{
  "num_key_value_heads": 7,
  "intermediate_size": 896,
  "hidden_act": "squared_relu",
  "norm_eps": 1e-07,
  "attn_scale": 0.405,
  "bias": "none",
  "init_std_o": 0.0,
  "lr_mult_down": 3.0,
  "final_lr_fraction": 0.1,
  "batch_tokens": 65536,
  "doc_mask": true
}
Each number is 128 + 32 x the weight over the matrix's rms, rounded and kept within 0 to 255. Layers, rows and columns count from 0.

# layer 6 attention output (transposed), 224x224, rms 0.171, rows 201-212, columns 168-223
[[132 188 144  82 149 119  94 173  70 120 167 108 129 155 168  88 193 125 143 106  90 163  69 118 131  89 153 103 120 163 161 105 133 113 130 153 112  92 126 114 112 105 177 128 112 180 142 105  78 103 120  99 122 134 153 132]
 [103 191 103 166 131 107 127 106 145 102 129 180  89 122 107 182 163 143 141 137 142 167 141 107 116 127 102 151 175 112  99 122  98 114 134 135 180 158 113 176 106 176  90  81 112 116 146 141 114 106 144  81 130 104 145 156]
 [160 125 110 153 107 134 149 141 167 162 138 162 130  77 126 170 205 154 179  93  80  66 106 148  97 139 131 112 124 103 130 137  79  95 193 107  85 151 103 127 135 149 139 113 132 135 190 120 126 138 159 123 147 134 141 111]
 [110 124 116 137 111  82 130 144 147 157 135 111 127 138 124 102 140 138 117 150 128 120 166  79 126 187 176 113  60  95 140 130 147  95 124 150 120 188 136 101 169 106 161 157  90 134  93 110  90 174 164  70 107  85  78 141]
 [170 164 118 104 185 135 168 130  77 163 135 112  97 174 119 143 152 113 137 116 115 129 151 137  97  91 157 125 143 143 144 111 152 117 166 146 109  90  84 146 168 100 145 104 147 138 121 113 134 118  76 123 121  64 119 104]
 [124 163 103 172 153 127 143 130 118 123 121  72 102 117 123 131 154 166 154 158 110 104 160 187 117 140 130 113 109 136 128 139 135 130 116  99 110 172 132 140 152 104 101 144 182 140 157 140  89 124 133 130 153  97 137  80]
 [135  77 118 128 132 104 146 162 128 137 121 195 180 128 111 133 103 135 132 161 115 132  95 126 117 176 163 125 145 108 173  91 104 136  82 169 146 122 105 165 120 100 186 131  99 132 143 115 209 130 111 144 140 160 111 121]
 [118 140 147  93 124 127 131 140 108 121 110 138 120 194 114  95 138  99  88 118 150 110  99  65 127 124  82 132 129 118  74 138 130 168 146 135 124 149 140 113  82 160 168  79 100 137 132 132 169 139 135 138 110  83  84 161]
 [111 163 133 134 136 100 137 113 128 108 110 128 135 130 107 105 132 109 160 148 106 114 160  80 165 127 115 114 130  98  81 180 171 164 125 130 177 167 103 150  79 120 166 104 133 110 104 167 128 108 120 113 109 113 130  88]
 [122 104 132 152 144 103 135 111  73 126 113 121  95 157 182 160 175 146 168 151 152 163 174 190 145 130 120 134 102 142  91  94 135 154 112 186 110 114 103 162 178 117 166 169  88 150  78 144 141 171 138 127 114 121 132 175]
 [123 134  74 110  85 142 183 149 138  42  85 130 148 157 112 175 128 139 126 166 141 130 153 111 112 147 134 127 120 104 129 143 140  95 194 152 127 121 139 144 134 159 143 163 110 140 105 113 131 134 181  88 151 122 126 114]
 [179 128 122 103  82 165 111 145  89 135 182 137 173 144 121 125 162 127 122 190 139 129 138 154  97 151 169 184 106 173  80 110 126 119 115 123  93 108 168 121 141  96 107 133 118 149 160 133  95 131 171 118 166 162 121 110]]
# layer 6 attention value, 224x224, rms 0.182, rows 202-213, columns 168-223
[[ 99 175  76 135 113 143 139 137 121  95 137 184 114 116 111 163  97 123 171 195 162 197 136 116 100 119 148 133 148 107 134 154  82 126 106 115 166 168 100 142 145 171  87 111 132 116 114 137  78 107 147  87 157  88 145 157]
 [157 110 109 135 126 143 134 111 129 141 121 124 167 107 159 183 179 130 155 143  62 107 123 146 117 114 143 102 155 107 121 133 113 126 194 107  93 138 137 113 101 145 113 155 128 119 135 139 108 146 140 147 143 152 157 109]
 [ 98 124 157 121 104 107 100 119 121 149 145 111 117 132  94 132 196 153 118 146 128 130 151  82 107 164 168 118  66  96 134 156 144  92 140 164 129 178 149 108 152 115 171 103 104 131 100 151 127 141 154 111 152  73 103 129]
 [154 157 128  89 176 118 161 142 116 138 142 121 155 155 144 129 120 129 131 124 144 127 140 103  98 109 176 122 119 125 127  51 165 155 148 128  85  96  42 105 183 114 145  88 152 121 102 140 136 124 114 127 142  46 140  99]
 [133 150 125 164 159 127 115 119 118 152 128 117 112  92 114  90 148 155 153 160 113 130 175 142 100 150 146 156 134  98  86 106 118 111  91 107 116 155 108 120 197  79 123 134 182 143 189 154  80  95 126 133 138  86 107  67]
 [143  57 146 115 150 150 135 184 130 144 149 172 168 118  97 159  46 142 120 181 132 115  74 133 140 118 136 110 139  91 144 107 101  95 106 195 101 116  94 180 102 120 156 136 118 129 146 122 181 120 115 152 145 171 158 140]
 [115  98 151 124 144  40  95 121  93  99 108 108 155 158  92  89 132 108  51 147 170 116 142  39 103 128  84 171 115 130 101 122 126 167 155 152 134 154 111  96 120 138 149  86 169 111  98 141 139 113 126 111 104  95 108 162]
 [123 127  98 161 121 105 106  99 101  70 134 108 158 141 123  92 163 110 166 146  84 111 163 129 149 180 114 138 116 118  92 147 179 141 131 104 185 154 110 111  75 136 140  92 104 111 141 159  89 125  84 104 132 143 138 124]
 [ 86 137  86 141 126 135 117 135  64 113 119 104 110 185 227 139 157 182 152 167 168 124 133 180 171 103 134 166  88 119 118 129 136 129 117 165 145  70 115 148 168 115 153 146  84 154  82 122 124 167 108 160 123 117 144 173]
 [166 163 114 128  86 121 194 170 120  97  83 161 166 141  82 133 138 165 136 154 147 144 157 129 116 175 106 146 133 110 134 129 150 118 139 162 133 126 148 119 146 142 112 186  92 120 149 127 138 148 178 100 160 106 116 116]
 [192 113 111 102  96 155  97 136  82  97 159 130 208 138 141 133 146 108 132 160 130 164 171 141  98 168 158 204  90 174 110 106 117 108 152 116 109 113 143 109 110  83 102 117 118 131 139 126 108 138 179 130 158 144 133 119]
 [182 113 119  95  94 131  78 119 124 105 146 162 130 112 108 125 159 112 157 136 129 168 154 173 153  45  97  91 111 183 125 134 111  91 152 108  92  83  44 132 121 142  91 165  83 138 221 143 100 108 174  99  89 125 130 104]]